{"n_head": 4, "head_dim": 64, "vocab_size": 4096, "norm_eps": 1e-05, "rope_fraction": 0.75, "qk_norm": false, "attn_scale": 0.125, "bias": "none", "tie_embeddings": false, "init_std_o": 0.0549, "optimizer": "soap_variant", "weight_decay": 0.0, "train_tokens": 395900000}
Each number is 128 + 24 x the weight over its row's rms, rounded and kept within 0 to 255. Layers, rows and columns count from 0. Numbers have three digits each. The size before them is the row's rms in percent of the matrix's.

# layer 6 MLP up, 896x224, rms 0.0633, rows 722-753, columns 0-223
102:113155116130114136127140156122127094124124104136084071122153119121092118074107165120171160078130116148114107175150157089125187104159125095130157140134107137129149092122108155116148126122132120123103153123095120119102107117119126056117090109134173085122141103130099098124129148117089157081135155150126114096133151145073133120105149158106108176145110107085127115114142158118124155101084149124099116142103153155150159160105144126108127067115076109093164161091158107131103154117131132156152123147116123114077146122161139134097160098142154125137109132146139118135118147115107092137111104096098100136112106132135126120133140105120169113137117094142142171097120125141119146123130
095:144114124100129158160141105109151146104140086137111115166142131137145106100140137106111105119139102127167129116126103089142139184119118151130121140154110112126106126143123163129111163140133148169160135145169109111119106114112140136136097143182127138173072149077080129134164097149081137127157172098138124099128171121194099110123136108147127125164098137110117138133090133140128143133122145139121092125081139128163068120094064170131124162155140115098140123135149119179104097122130129131145149137089122138117136098114129151142136162156135100146159117153136123108132115093098163107111175103141123076127133104094102128157124094124164175141125070135155107116118110133110123119121
101:112128125183136112151144113121133132082131090137105110131141121102095136158129136129178154129088133116132080108162152105141135099093147123085147090155120142103132095127143102151130159165175150122107174094161085112141158143137171089097143134129076126124092130138118188129104117064160137115143123129134102119171133139158138118133139142143132158117102141112125133149101087147140126118093117159133119121129169139201118098141121154142152148171088148104157112120172094093148134167120126103152135146170126114097115093149135110138141152151151137067138127141150138157155121136141131166115110129136142112153128129095139134117101165131155147112146162180128106110125112125159143123116
103:117146113138066083146162122135151098122137117161100128112110077111165145179166116173144112126148108122124161111122112107150130089130143142116149145098106143126124071107125113132110144112134108105103115155133125122112146091123164121141106119123129073080116122152100138097182127133101158108137108107127101110110149122139166166172138145153088113126127140156161158148137088136066133133072122141152122155096106128164121149134136113096106132134160137169155112127151158122110130117173128156129146090145133147135093113120122101145144079146114118158152134113136159139140113082152153137117094127109113134097104121113105117135114132095116089166108136149122116090102141056145085104146
100:165104130096136135133098132137138141136122149118140115086078111120206156120109160168138154144135164144145142112146109147140124123106115178146103130104123142119113145098115132100096171118092137114127108155133160149136116152128156132123117110105118157127096129159151155141108176106162134100140141103126150119130092107093124121113128122077096125115144132144173170096123117159105124132112165110149156140133102129114122089172129096134119104102085132128153162108167164158146103158120108078118147104130138140133154083149134087131148111126088113134131130095159112139109098143102150104112106088156146105082167125115136136095141072134122124107134140190147160093155088141177112149122
103:101144091117101109130169082126118121075118091163118130122129141118099131109105110101114139139157135119130130131137127191120121141081107151124106144099152114154149125144116091115097082102135140147149116116087131119166095149131124067114125130146119106139118108131121143150111128155153130090106116105158128090103135118101150139153094110102079095144121131123114115148115165113136114128097135083133081119154087099144129137126118165114130108100105104185124128114152080126062112085132152097105138101097118118135113107131149141162114104102152130132134131101090096135147160083132155174103085155102150062123118103127124129120131131125133144103098166130119175154142090142081111112120
098:102109155162077126143107120112144102130120143121117170181144110115138140138124115124161103108137089120157109136128158123153150084122097112126117169152068110131141125132154158150142134097145103154080152072202136123103112099162079100125108119141068098148142123093108092139134166140079128142144125100107114141127160102129140090140130100109063124145127135170169106130113112084115106128101122141149090149115115096101103111126122129115145149154121105107167139107128125134105152130111166102139126122105085116106131108104140116125138162127114120155145114127154157155146157144088118105116115115163185132164108132117125107113082115145104167088133126145105122123126138106133159102112
099:079138150124130154110119070130091102152181131122118102126074069137121144145154098124121129144138116084098138163113118083134129105115147140134140132149126120103129129108104149100095122154132150144090061140100102117141140152115129090136123144130153143142174112130145138153171113119122136112141072133101129117128127131096163145153151130104128129186109135165130117107128113134116150096110105114121098119117078093147111127135155137141153140151116134142134147101112084160126128149096116116191117148092083145131127139119119146145187087143104088141163109146116153137125142118108107134116159169096139119133130128144074138121101169161167122135150122149111139127118090073132068114143
094:121139117144171134111148110092148133128103127147111128109139109160079101105127155184193164147141091103146149165107120094071078104152164117094128083134082146131112142118139107128157157112112136124096127144161129118155138142121133097128187168125169139140131134124108147106170119125125141105128105127123117123082093102118138119129148195096128090105093120078138116142097137122174165099072139107107118075139130091126128172114141136150114132176138132114129135139151105118106126135137114166090138108146129134148104106129115162131132160140158143169078124122112123111117119128121146147173139121119164138154132139138123094153073119121130132113159122116138100109143144136135111166153
104:124179108103121111130107088095154120149104118147106113105101139153121110131134150135156145140148177124117112124161143134161135129102140101104166117102111112136138151122032152082131156156091129153173125100131125125167104114159150115094154113140140116105168092124106105138114151115118157098171122158113125120097062081078095172121132124129201164142127114085120137128147115159160122159087119100103146148149134132123138082122115140124129092097136130133139133102125100146153164105114120127134122110200155116139138094110130093133154098133125123138137120111121094140126119104135137132100097130126138099162137140129111091146148114120115138149128109121171133156125114146117109110185
096:141156146142098117166104147156133102130144178108161169122084107136121172101125122097140177148087166121144169116130125137148102119093115069126105182111162122106094098140166108148167098088123146125122113117116157124147119125110134143135141088098109150132137118111145119140105128132138122147137185124103143149156101134117146131128113137105146176124149134169146096160123103101151122133130114112121166136136083105131160223089136125143098069137151109071138134147116182113122128126115115122146107119122149140112111146118146166138114093143132134124142120127129138122103125117146152140107134156166121175120174105116111152084121114098122112105144142157154070113115097107122135127123
103:098139143132107125172123118114135144149130084166127094128135111116153161099072133145134158124090114102129090119095047114141156137109130118131142107124169071162082149172116107158085106131103092138107065120109115136128129135162134155103145103146139138130130144090087123137131109102143153126149121193114076103102126159122123120131131114154143142125124090092138126109132139158139110097129125136142134111136121151159127130172131127158131126100132145138158124093116144150101137152143112132128126102089103153092068141125121132104189066083103126127101149146136122119129091124133149150084113155131113109108147141122153107102122114096142135081113134125106090124122106112140177116109
098:165116153126123137113116162159159167166149150172138138099078160123092143153155146149121134166154131125142162157116140102077142118169133136117097103141149105106123125106152164139121128125097165122129158122117137088122099161142138150128126110152107099159088139133098139146170136150119110127136147118091090101100118155125119104179140116138127165117134136115127136124144183148132167181089095120135145145162112158152166152084141131134100152129169130136144146135101173160069155113092172083120124124118118089098133136093157134145108130172192101128103097111154110141135101115128126152122119169124133152123113097136118153158137148134137116101118104145098110101171129118144134125103
091:118138123151164110148113136109108157154122124136140116154132128106119114122134161120151135097171129060113107143105141114074091127131130081132103125139138136146086124083129137191108116156135109146151070107077140124107115182107121113148120139109147135121149113134128126144133081112063141129118115098109084175115139105161177149181157117152140160118141104126166155133077112179126123122137116113118117083147053124185123157124107123139092137133114142094129145115135123106161128118155111143144124150162137094096117141129102121136123140126115086094078107135140149108120166146114105104145091134124107133151161131171122115137121141124125102134117135098129145143118141180101119114122
099:119123151086148131125119106073123122101139131102139137138127141183131117146108114113142127119135125099109179105144114148113106139135133127121101096120155136140139129098133156126111119127135167124144079133105114151151143113146126140160178138165115172111112166164082140149117132128115159139167122105113142148100140133124155139110118112125121122128175165094116141121139089149089136126120189104105158129133142101117118097148112132138168106152162135099139129127154147110168195138100085094148153170138138094079121131120132144081153161094096159052123135110119116076104111104085122104146122173106112109192124150119180113158108108139107106132122147115149123163123112119126147143131
106:155140181149111110142152123134116086143132133154100106116148161123138129130077152114152144153117091170150150158136149118070095181165115131136141137094147168130135140133119097146136143097153120149139117123115095095140119116120106129124152122139143093108106120084154164120148143115109180155141124134161133111111118146098117108167168090101102108140124138122115163110083171094084145105090154098131149147145105114098130149103099184105172119108096133151148140126133081122127123110123108119135128138110058119139155128133166153131098141091124117108100155168109121126133129140145120125121133122128131116155179097152109112124149123141131082103176124131100136130162088157178112120077
099:089119140123122061155137121126064120171119114088096109095126201151102137149113131160140123132099128133152144138134118128135119130137130119105117129132146118139108082125085157138138116112143117116142100102138094096118132100124099084113111108094070111140129139137121145138122129171157141142088154171149106140138136143140110131095139138146149122110126082146155117123088097127150164108118131125122139147139103126116140105152151152158104137085151120128104142137107115125105093126076086174126128103139099132113140099138150116143094140102175124118083093155066116087135154105161153104119109108156141123165112110134116136087074103108130123092137107192144119088119103157093119125138
105:170105139157098116128119150131127083119092120133113144143153098179120122132128100093112094144171090161121104150102142125146075112111181125172113116133139111152105098102141101141108119136136148135131112147144113127135142146110106103131136136131102120116096083092126131150160137111091123157068133124116129135154133143129115142152122168106143165135118102106139137124119160126162105149130160069071120152131100149103151118145166098096155116113142124124134100134135154115157130116112095145131118148140156094179149073090094093114081135144115109075127110096164114122141134124150152143140090094108159132134140106118092089142131154101143131138095116120135131103096127146053103105086
094:130142154133118172171154150106117125129130145144152105106107120106128156147098149173096131132133120106099137144120075118131165140120146128125147114158120123137126149131139079101104082071143135123140138149124130145126091112128152132121110110162123115140122139097129154164096120122096098160082117121153146118087076131114132120147157097089084098182104094077154117118095146129169071130075126105118109128093143117155118110134137104104107145148112135144146151133116145132145107116121127141131113104111146104158184118085139150164147147142081116098103122147145133174095105108135117099087109172084116109162155142112111125163119092142130117159128139115165155112169115138107070113121
102:139076092147100141153128130138128091148114114125104106148139134124156169118139105128153127137136141136181115156154190135172168118128159146107106125124124153130097152132110163158174128120061107113091139108141133113114137104132127104151130170137099137126135119169100125093096119118114168124143071128092106112116114108131116146116137145157135125093160084135140171140145123130116140128106087128168103171155113106113165107145088130132149102137153139128142104121136100160134125127104147077099129066167170123149154123084084130104167086100117108134160112105128138110142142120092155172139086154130145160117153160136124092139125091152092104132126117142131120100149143137141129160099
100:088117098129153110133156129095125131134131107175103148119118133124147143119103103142108180090136143088141121121172106130138148100135128117134131118129130173097154116126134154114184141129132133136095115079140101129161112123158117130156113080110125115129167145181157146092150133111085168114140111139131145114091143140155094106093120137134088140109121151104150096092095161128136148093103139127134119132143119139183138136145135149119092095079133096148123139117149124131102147164123103103113097132117094085097154129121128148131132138125101088105161167069161104112127178054066138116115134139122121129153078134104138137116096122154135111154162165121117126146150124131075121150144
103:126144140128109143149202114153085124175122091146122079114132106147126134107153167131106088096131159081105157136119084155158093105195122064132137107142150152149136103103132118087119142118150152093142145154144133103138141147140137114123138105119128120117153092131136117123149124193117140078118140148120116126126113125156142138081169125134108168146128120127169143154107141112139154131080106111116129120123108157113121136161112132099089140109136132142170130148148109118154106120101109061131119125126089121144105138100120127141107122129114173150137118119069152125116119050120171122093136117143149116149108114130152127143139132135132121076138139097140114105129121138147085073112
093:107083178126144111166109140133116118093172132149148118129122123126148153092154135140125176061154149070184139130143140131129109116132133140119138165153133157092175172141137119142151156121097154128131132122184129131131124109136140139148156147147117118097151154129148090125132104129142141123099139074106147093135138154148109129126121106115136091170144102150120181119132162136147137171162156143094116156142091114142094152148111151144167162131131118141132117083114119133123123128102124107120193127144113154139119174167133146115123151161114142133158082153132150116111151131159110157159157176140143113128122113109140115137114134127144121178136099155129204099157158161143139150128
100:183086146141131174119109153118079136123123171111114107105137117116147129120127164116142143152111148157127127139155098133113112098144117114139139152136120165115098134151128159114099131092152144132112108121151123127137150119119135107156120110129123124112119126141123142126155120146101111160088135139109129104134138161131088099143116144120120107115083117114122089136073156095133144136106184131127136127105109090131137076157062176103089109111111125135120155129098150134103133127166124160115137115078137111143165111123171150121153141166163109153154103165169152044127140102128106089111119158141137138135163126172098143145172140156114101145160146126075153142127158097183119097151
102:193107099138094154134154098117143101095149180152159117104152110144118153177144122154133139119100112135132139123097164113134137130108106126111124052107130136138140136126106141150155134105149126099116111111121162145117141148121073136155102130120118098115135145123128129127095130130119128141095122163124136122128125138121142152154151099155121119095095114122175151082108144120126117134128155140140138099124117161159118140126095084115130134183134119107136147139127097105152065101161153129161133055089102132129102142098101103129073153174098139147120138118148088135118109128129143091123083148125090125124177155109109103154084117087116141102122148148076150094178130152119118113103
103:089108159144133093143129124081145096114087066133117107126136126098114135123143138117137163123142121148165137165093136169162126089074167094104133139079110088138132076152141087140114167091113115118140151108183139122123085135136148092127146123124116099105138106125120095153141150118119103102155145097153125108107159100107159094140169110140108147134140112106108108106117123149135101120138083146108138185124125106143146127127101137104113122143131112131138117124118110118111136099144078152133144122096119132118142097126138151124099104127119127130120123099125192100044148126151109122115114095116186121106162113121162140138108175115160124090144169145133148151142146134166140094130
094:139070135173078134130139108180153129154162129128118089109096100110090122119115135067140114111079161120115063136124106124123165138092121146084118142092159093143146111149138126156115145104111162115110100146112148105173098126145123120127089156120130127136161110148157100097162144111114125170140107112117132141065114109118139133100116110140149143100167134119126129126141140129162144134167148127080148125105116113122098148118127101096149121160144139125096114128119158126102097145164102182167151131112110156132117127097154152174151090173140138132150102137137118119133166118083149148154106087141132089136140120085129109165111101128121123155114122149153107140150106135132082106154
097:127157102119100168150159114110128139115134109147124109090131152130134139117099176098119093127141130108106118132139103156129143172173164109124157193186135153107108100128098096108124126152106119126086142180151122103155151116130119093119102148113086130163126122113135138113101123190138160143150084100141132123146147136149156128110133126153139133135104119119127159156141119118120147097096087130159148139143099142151139151132123168129160121163173140108122147132096108130122163117148160179107114139072104071139164100103164090130128140109130141121143144110137151153108083128080136099143127113165152156140116129100129111124125095158124145152084131162098100105134113116057119145116
107:161138140139090157107135078167099148125126089115133105110125111057141106161152137127122108137126128120125136126106111112077113157122128118117121111115145122105135154143120177134095167114121085120141110159120107125130082141113163123091066115093138093112113181085111168116084110138102139144113122173099154099155118155140156098100116104131125127149126128092110130121166139152144119143086129128148129124125140114156106133080115121131133090121131092176140129093146107092153116110127060142084151127128123107154138184091160152138151110088146096144101139113119117113113130079139138162126159113164139091117125157107092100149088088122137136112121118139121121106133134092135149152112
091:126142162103118131136127113111132139117123120147149109072152102101111134127139121134159155140124166135104134137176150157106112124125092114142126102168089166131083167136128145143119140077121137106134102121163089155166136137130121121154183126171113129136075132125115117151162165106103161103110157144110155124143134136116137105109148155129108141119147090132132149112145117122122153177138117113178160159080136160112120117117135149119088091124147083114122143087125137186130122131128106078130140104109114142101095109084155141138125130116146102097096096157141154150095121159175105144127135099165171146112178138127064073109109132130151137101148137151143118112124100123183132139118
104:140115122108133115123139134132130102107137070106142077115095150083079097123105127147113162109162157145137122127099108169158142110139118110119091138153125087089101105139093147103118113151129152145147113176139140113154126132125169109149173117109113137103121168105125163126161131182153105088128132156110125087129105098142189127114137102108149124098159135127131145066148132151141111086122152121121138144080140128107143091092147115118089128094127116116130143079160147170097082106121106114176123119070089146099124116121150137155112088093123106081132125139145131137148119123119131119113137115134102124112109105154164141161102113139112137086147136148135151095151109139146139088162
091:134105108154112114165150132111139118176152110140152162127127121117113122086129114133115136092140155100100131165127147133126136144134130071145125079129090149102122160197148139111137119137115135160103137143157125132166058085125120099141131135174103148144112148133170118130137124084123126081095130111126138137152103105143122138099119114156112130134098130139161147133153097161107115106132167111126162132112127159137101143121107087117153151140096114102156126083135163117158153156100095116114116111146136128098164129126123169127120152168121099146165100128075112097090111072160137180133129129177121081138115156137165164159128165102144137142100130160149177117122149137100134132134
# layer 6 MLP down (transposed), 896x224, rms 0.0632, rows 722-752, columns 0-223
097:128149131142162145132108115184130140141179133122126138122108121145106116128180074125136110115140128109153145089183180105097115143072138120157098099133138094106109134113135086101116071135156111145129115110152152117138097115086182146143150093126116105139079102118128183133175135151102109119118121128134170174137166097160125128130104114100141085119136103124099138095100125126129151126116133128072153114146090127128122116155145078150137172073121124150076132137140108139146104102088112153127130100151135128145104112148143113144143126115150104095145152091117143114146164149130101144112144124127169139142116134152140089132105133141152135124086148121142097153186158118131131137110
099:125191108133157115124157185119109114135164126142138115073132116103101142139135103148110122115118120089154131078128120153148133106129138146134138108121149085139124132178105109125130124134126161103172143138179131108145138146155153128118110113135092146126125117141119139148114126155123147119104083178138114084133081150137120119105072115130179145135136100106158077112151106109115132102175133140161201121166153094124133168105122112109137136155139107130126089117124140106146158123125167122081094122148112140103116143149100104112086066147137115095163132107128134138124181135146145116152139137138134174109087148117120088122138109113113092120137160159075151117113127099168134123141
099:129119140142145120138144113109163115119041100125141187082152115108086192161113134161121109143125114114125174088107120099127125098148097162114158170122154085100122121119137158121129087094105094113152151054157141126082128128149121154112153144103142103120158153097111125090165142138138139107155146100115096114134084101129169119115124093134102166129131144138145123134124166089099105150130152162101147129098127120183100139121151075121121140124132137119095120105128133131161117108131156143150140123116153114182134145121152130119110111132100166153114126144140138126165091125112113114137103099121178115180126118149130107124153141134158111157095143146138120124152126150118107117125
097:059150141162153115145154149096112131099110121108120142136104133120133126127105136191114136178160101083128133099142142133127147111109103135175131108147159119138127121080107150097113134121118123080141159151139137121163182114114117148142162104118126088100112137171113136113154105129136141075152113111123121175153120089130087142135108123118095114157158110145090155100090132151135167104123076121134147095118116112148157137133100151099128086109118148100112116144114154144141125119137117125108111143133082124114142113147118163188072143113115071111115133139131118158162117154094156136111115154077112176117104097111090128113109150125145126138097117155140063149138120140118120142121
102:144087176142115151168144125189146156102084123157133106141114107150184180151143190118150133125151159114080128116153151160100179127119171143128141095167140168144110130103152107157147130114111128119135111147116158126131114119132120143176130109143119159095127158148155130149075161098122113138160129120151130103103147128146146165163102148113155127103123130084137147130114130104134167120159141095122165138155141130117144128131118128152119137153115144141125124154130126158092115128189064126135158096129128096150114105190154074140081099105127148110110116091135116131110166120120140136121150096099098150143156134130130134140124165146089116164132129137137127089120162124138139112112
100:113119136173166129093120144121119124157126136134161120125152113118135084102141127169150084164121141115193128134106110135100144140167189136104126131123144136113143156147115152151124126104128150125104104131161115170094095175148129128173184066097123153165161134104099130155136116135075109121089116160123131154146127140174115135123138116153150136126134158119120112124144144150159162094183119157162168129161149147130105140107120158153117163138132114177176108132152152128162142178122103151154116141116130119126163130112168141115119133106121070104174170138155112153153161081180107145132107134137133140129152126151099130124101136104117132091107122130124148138148134133105143116138
098:151153111146151154115105146174109172122103120114147118113162166131108145140104104133139127140118146149113158115120103133152127124158177119153122102150135136146140079124119158094167181099148118141124142161103140075181131164123127149109129153107135094153130117147138109144118084124094087127130145139094181103145133116137173077111090147135129132146161179116126126154098118173113148122150106139121110139139105103143133097098153151135133146132132095134120107141166169060157164126086099138082152123097117114111124122130126110135116158114123102114146173153123159072105131125131071074158146155118127111137150161113081120105109117130092121107143103129099153133160129140136128136127
106:099125136127060075167148109120137097095120146081142115115120163129119123077079138174177160120124169115159148111116111135158120082141127141072133168090143144127104138142114176101105125127162134159148143187126098135118127154155142130128116129167126104156134130129122126118173126105122102142138162144130111076111110142145089124140117135103143130141155129091130137161095143102132123085073164127120147135130145113154157137132123125111122123150126153138145091150103141154114136153104107121122086105116117126113119110128076119130093106135143175110113134118153123143102105138130129119140110122139112158076141124089117145103129109107133165139200158100165123184117094143128147128159
093:166142094091132099120108147115096134126120142113131151142118115175113159096129100158128093136158174170156167157115089128154100127119157077162094128103083136126105123131111116133120159141154169123139106096143117121122103131118108079096135149102139097144129130134109155115097076150140177118096069161165162137124107126166140100110145078125146108133138140134160084128106122158150084109152117183139100153149185172125114144103139102156149180128090148122135142150108145091130127132130125114105129138147119123117166166136093123127124153107125128135106137122124097175149146155109103084104120166133137136134111144150154137133127152077153142109088107161123125129142117123116157134127
116:116173114133133133097072139099134113117152126117133089123130101157100142143154111114114155115135136097184144148116141114143075144141147173118146127142147133120152064151132116129165174141120142125131095119133114177158082109136141181099143107101149089100173086119124125115090108113111128109128137151081104173090131083105106104132128126110130171149129173093155087143154142131111116135124137114101147138134112122106143129081117109132159112126119128098132147158128128108128114133137092112100131148111132118141146115114121115145115055101129179154102133105120129106165139156150107102121166098144161167158135122155101113162134123092131141128154092167126121126109074181120132148124
101:100127183084128118113172163133154115118215144112106166138146107123109096134155155134097085118132137108163122125083127153157105147173084137124117122119111182089131146107099154126115117120125136138128124147168098130113143143122141141108179170083128110105182138109157135073103164128120133173181137145115127108108138129173104126111076141131111140134140134118130147104168161134132120102114095066157138131125112105138095113125113126136138161110071107128159151154132108159162130125122150126126091100083127122133149102111134089151157121120110148111104136114157136111113095171104131090129119145134138132158109140111094134134131120133101126145100117164091121155128148140127117139132
100:099119125151103093097133192119096138086136085101114133129124161178147117103174107083125122144159151119092097162136131110138138116140112139133113091145198134120138101151083106150106129134161152171116169159136102114145119097092136096159112160110122130153127155103181121111181131116099081138123087109109136099102112121139154121122153116112113135152117130113152142148105150139104122149144107113125109138133123166136113109129139120159109158143115106121143132147109150115139115130134108134107166119114128124126082142113099134137078166098142142137152118082092117141127120116096083132145134088170162164154128137121142144157070130117149091140142143142119148156145115158143127141049
099:064139165142131102107084119127115100110124107142158130146073081125149127175112139127097068153142124148116133134151136155108083126094128127110139134112120103107140123098125101144128148139163116151132099135166140141112145105191119117107121116078156155098064134067060135172111111095105116151125133104082128125141160148138084117113162103096127105105150113163119128134128110129154103161110158155157147098114134114098140123121107142127116139160169146123111129146135088181163109106133146139133128106124101132092107136124107144144143149105106100109106118128096167157142136104157143102138093082124127120154132122119116149132101111104117114119139155132085112132091108120084106115148
088:114127130122089138129121132168111120099167133126109093123103160137145143128103110133121110161096112168125152079142120162174131143154129184134143121088120099122125101157121151078109150092116149140104184163126093149151141122155122113120140107152117121135129126132107109122101172131151093134135177153113165116128148126086100141102101130114140112106138123160063108136158102100120131129097116177135143141125174120110135109116163141080133142137150123131139098144115109150110149135134157135138106095121064143148140140152157143124165153155127148152165116098102128131130087113143089143114136118114105085119144123101170160108102115140131123133138093168088129107105093057180157152105
099:102128100130131112101137127185111174085192098146100135138102107127135132120182127135073116152161139122134158119103108143131119144143122131155124104087165114157119137147117123123123130101116134175124142161135129160108091176164150128115144126154092148135143126104128133136103147124104128111130184164181093127139149129150095123108161157134159143103198133095114190095100132130126128162138171097115113108139133119128096088107105138122153142148146110138120125115114161138127143173127124099136117139098121097083141132128102114158123121099139142164137113120137179204124113141076135110149097114112159122102101115154137114129128136166138116148117168157123123129143106128125175132158
105:122121210142113127162141124136119097126154153120147113140139125117076136128144132157123135134138143140152116134093141124104154136182147124126105145097148143135109087153152097113083145160147145147103152151096150144147121117126146160168146135066145098177136136165159161125151171138141131188141084096140135169112127147099130124127123075122093138106132154121114121129147136126134133108120135103136116081145134106117134149144107113068113112091169164125092165110147114131144152139124105159155105106119125107126123071194139115137162117124113079104137137137105125146137107110191145135104122084132091097138115120167171151121153084138119130153135125111123134137174129140126130103141
090:117089128133101167085172101132113158112132115185121113176122082153149121127127121118117129094152090148107139119119138115136123103124124120150117129147145108126173140139189151109115102115127141154122149177148124154145140115089175185106146142141148123100149164094133123138159090136110114110114127119147125139114151116146152129188175131126090126119112127118113143123151155133114113099094105080109074117116123101098138115127115110130164137109164161119115130119134130120138080127148157097134095105110119136184126143141090171146153105156092132146170089125122172122108104140101084114094141145150122108127135156142104143126162122163110181116104135069121144124132176131161130102097
103:112112154131125160130123131119127108132117147126084142124119134142145133170174107129090121138137136141116129105119171138140056123101141127118111083170131133145149101122132121147144187139120109102124099126146127143144151110112107090119074111134132103148129128118146148167121111112130109139129125084090101111150144130134109129191115130150152128147109159140095117191169090126123136112100140142166111111090134139112143145108148111125143131135108113102114096121128103174132131103121111136133128157093146152142136120171109083126139124112095184086134121162163107161118117121165163103097105117156146139155167144128151158170143123125141204088176100119116084191105125097134160131115
106:135122149122177142128129150120122158128117136063101140162163158116116154113118171122136116170155129133099151103123101150135147097136136140147113131164134162149177161166149099131102119131143139124143125174163157199122145147126117121114124150097088146135103114118147168119107141129090122139180153145126111160126090146129066127131125151154132105156135124132117078104144122093104081110104145139116111127150142168170111141117157165072110142098140146133143113164110092138159120145101053121108135103154110134139137140107136126133122147142118159142146172120132171145131145102146167128171092107125080141149139107127121104122111129123131120080115127079110127128097117114146176101126
103:139131122131095115152123132122090144143113129110102091144125125165146124134153106099149159143132112117104146123145157127115191137127111092129141161133111126102139070097110097124103128123135105133125116127148128127104131120057109144150132168091090129165115115165149143126163137096127144084128122104097138140155132062130129151167159126099174168139163168105133117151098134095099130096089116143102125135145146108107162156139120157147154149135136096115121142160094099105134140060138091125070113144168165157128113125092099126138148107151153133150126114080153129159119156104162128124108127126091160108146125110077145119131122143143114089114131089117128112105118114110142077076127
097:138149107149129113107107132070118120139128125177127127100112115128130158105160140128122149132108123123108139187070077133106127131108161136129116161112157113114120090149122100081087158174105070114117131142072135099141086132132135147140112078160141067131102117117129124095091121109160156115150089136127129161170114089172127129126120127095134147122092138103150110092146145131123142115109136136163158150155113127107138118158099129166135113112140117094135153084131134126124146100082124137097099121134144129093114114107107112137123112133130147118143103117082118075120067149177103126140140112143130103124173109177109135110155133113093162122151126120129088137108128170127124115168
113:145147109117139134110144103146124105141152122108116116136153122145167142142177123092152103144142122123091124131138105120159115157101131193110130087097149134119148134106162148145151136092130134144134148124123081101086142132113134187133105092126115152145157108140116143106098134102140142118120108142106170114136145146101163112148064164129082103116157136098137091097131103096124152121108156120122121103122101111113130126128072142164123117145129123096127099133137125158093153167106073117122141052125161134101158114099166117150108110106141137116099132119124110076111150137113119127116122099172128113133132157146062129120147078091096129097126126088139101098140106120136069155108
089:135151122136137131080178149093102114141146145109132138149109138145144108137153146159119099166187082117101070151123122150131169153107115115126140110133145093162160114106134171059131081144115098145148107144132141150154125140149159141150123106097152138158118137084184155140149131167118110090129094153153145144132121107161132104128133165150117168101129097140097101147104114110106088111085084125125148116124171132104154144084164119093132100125110112127121088169144079173137108117119158119130127122110139155085137123131091106106105113123150145155131133160110108115126111135120152117095107123099107163134105108148120139157126103113119156131156165134123105152116093147135110084102
097:123145148148110151106085109119083112156118132186118096166128109132128122148101119108149125134093150142107124127151088153150056103107078127123067099121222108132127133136111131141090123140142123132102154149141165128187096102160107139153158123155140160118133112115129115126137134131090129158173160113099182140173139145093149100159162136094132113158116126159132110177108155170098130148139132155120143104107158159120115112110110090095113139128157137112111099141153182173140115124142124122144113105122117161125149112126097133139132158117131120134127126143121145085153130147144130109081126124129101166108105142127137125123083166161113150119112147126147138141114112139138120103163
099:115114110129125139128078169127149120159113099109114120129121116132107108086207114093127119117144105114120135095108098158116153157099094144132139114139109114128096132102113182132158139141114160095119146186112104140121147087169102177172116076091127144124118121088138163139184136111138096119164134133135116137102154130127117110109120137116132138164117122136121155072091087117113097089092145180118127146109098141119163157146148140120145100115136090091131171134128104144105114117135181152120138123127159139100115096127161117145126152139125077122106129147113083140138115152128117142099119138151175102145137092124126145118158116144114100154120165122153122154176137121146137172092
109:142122118112092123164101130113155168129094134138133102147077173085124079100115110118101116155108103192078122112110140110091141162164135148126157115178158132134085134093190115161152128123110140150137130161110152097101143162156160124154157106118129135146129131114151117123142180147136118133163144130122163116125154141122124160119084129093108145109113171090125097177136094148130143147093162121144155107136149161130132129168123138121131150161146148154136143121149135193117096107134132188144122102095140095116122103135135138097111119095143141163147110175115137105133119079132121092141118115173120134149143126141124088097093125136132111150138110120134152120127130099120155091141
092:121116109118146132127124122137121112076150111151124110166186105157135108100104173142141124100162172099140189111091117142137139141138160143089157105142125120116135146146070129102127092114109081147176162147132108133134128115136123111118142074158134112136130135120088057113130141138123118120144154124130117158148101150125131121147129121142097147115150145120105110151108118105100134105104160152157100149161154126114144113121110136165085106153109069108124127160117137170104129152122142152117131141124116152149061121164110136103128144107131119089144157143095097171113123082122133120133115148106122140073127149094131146137104137125151135067143138082121175168135132110133155161079
099:116133134105120111141131122116122138089188123152135158131116172154158175143102111164118173111119141172140095108137137155141173098150160104069114152122125143132100171155157153106151103122123121131117120080140147098110134138144123154135138135115119137097142123095136091099123137063101096101117112111166178128160118173106101139122150181120101124195131141096124107150107132102093152111099163115139110132113184083143142121172167134125085127100109118106112146105127131105156116140129111136114079122125127175107156121171119145105096127105145145119109135124132117104099146112140138132135132137121138190134139101131104134142142152135131129153126175096142116148103129120074116111096
102:119129125163131120123131124148160147086113117155120164137076149146124084158085118114152168140109139109106153131133160140131130099157096141154139147156121119133115128141157126121086089107108118145124136112130143087134121143109135074123100104137129105137138153113156150109115125147103114118156136093120095070124145109112180150149132084138146127114114095113096127069127109128129136187124134180131135189110145074126096126154121129141124114089127135135113109108134165126103101111202090158144078116155145126115125178143126145085152133128158142143132115175143081134158103165165124131098116094104129133155146123123150103109090134086133118132135151146138143110101130091126132076149
088:111114107133105152152126116117159142165093158127122147151098162143136116165122143088149096171083141098135141111095084110114135092121119135157134142094168122111196105144111118122109128147096185115096151104106126140113123099101139208141148106141136129141165100155106150101133087124180142174135135131137114044138107136175130109119114141138122130099135196134137078135170158136130100142151083158124119103150136111111127123101141112113123152128120158157117112150129123056131119148132159137136106170160120130136137133146116110126129129114105146162142142125132119136167173131145154110142129138094087130134104130121131143126129124152135132133123092113146124137176141149084133101135
104:118156181160105159123127120143175156111110162124129151127149149166117148122130164122159146182105124085122172127158144118122125129142111146093135127100167148112133163143125125132107121114126108136150099135134115139125134123120126118079021109096153144123132088137126114114157146123115135129108105130174143170131153132110142134101102154120144127144126116074122115125154116175121130136097142102131115133153157144152106151124156086149103119118127125152115155148091097118135147142117111143129142129202132132130103124126135142149161113125085164108116138096151124103082160148160136066130122111129145114174117198165112133087105107134129084103129100112148132082106098114147110124118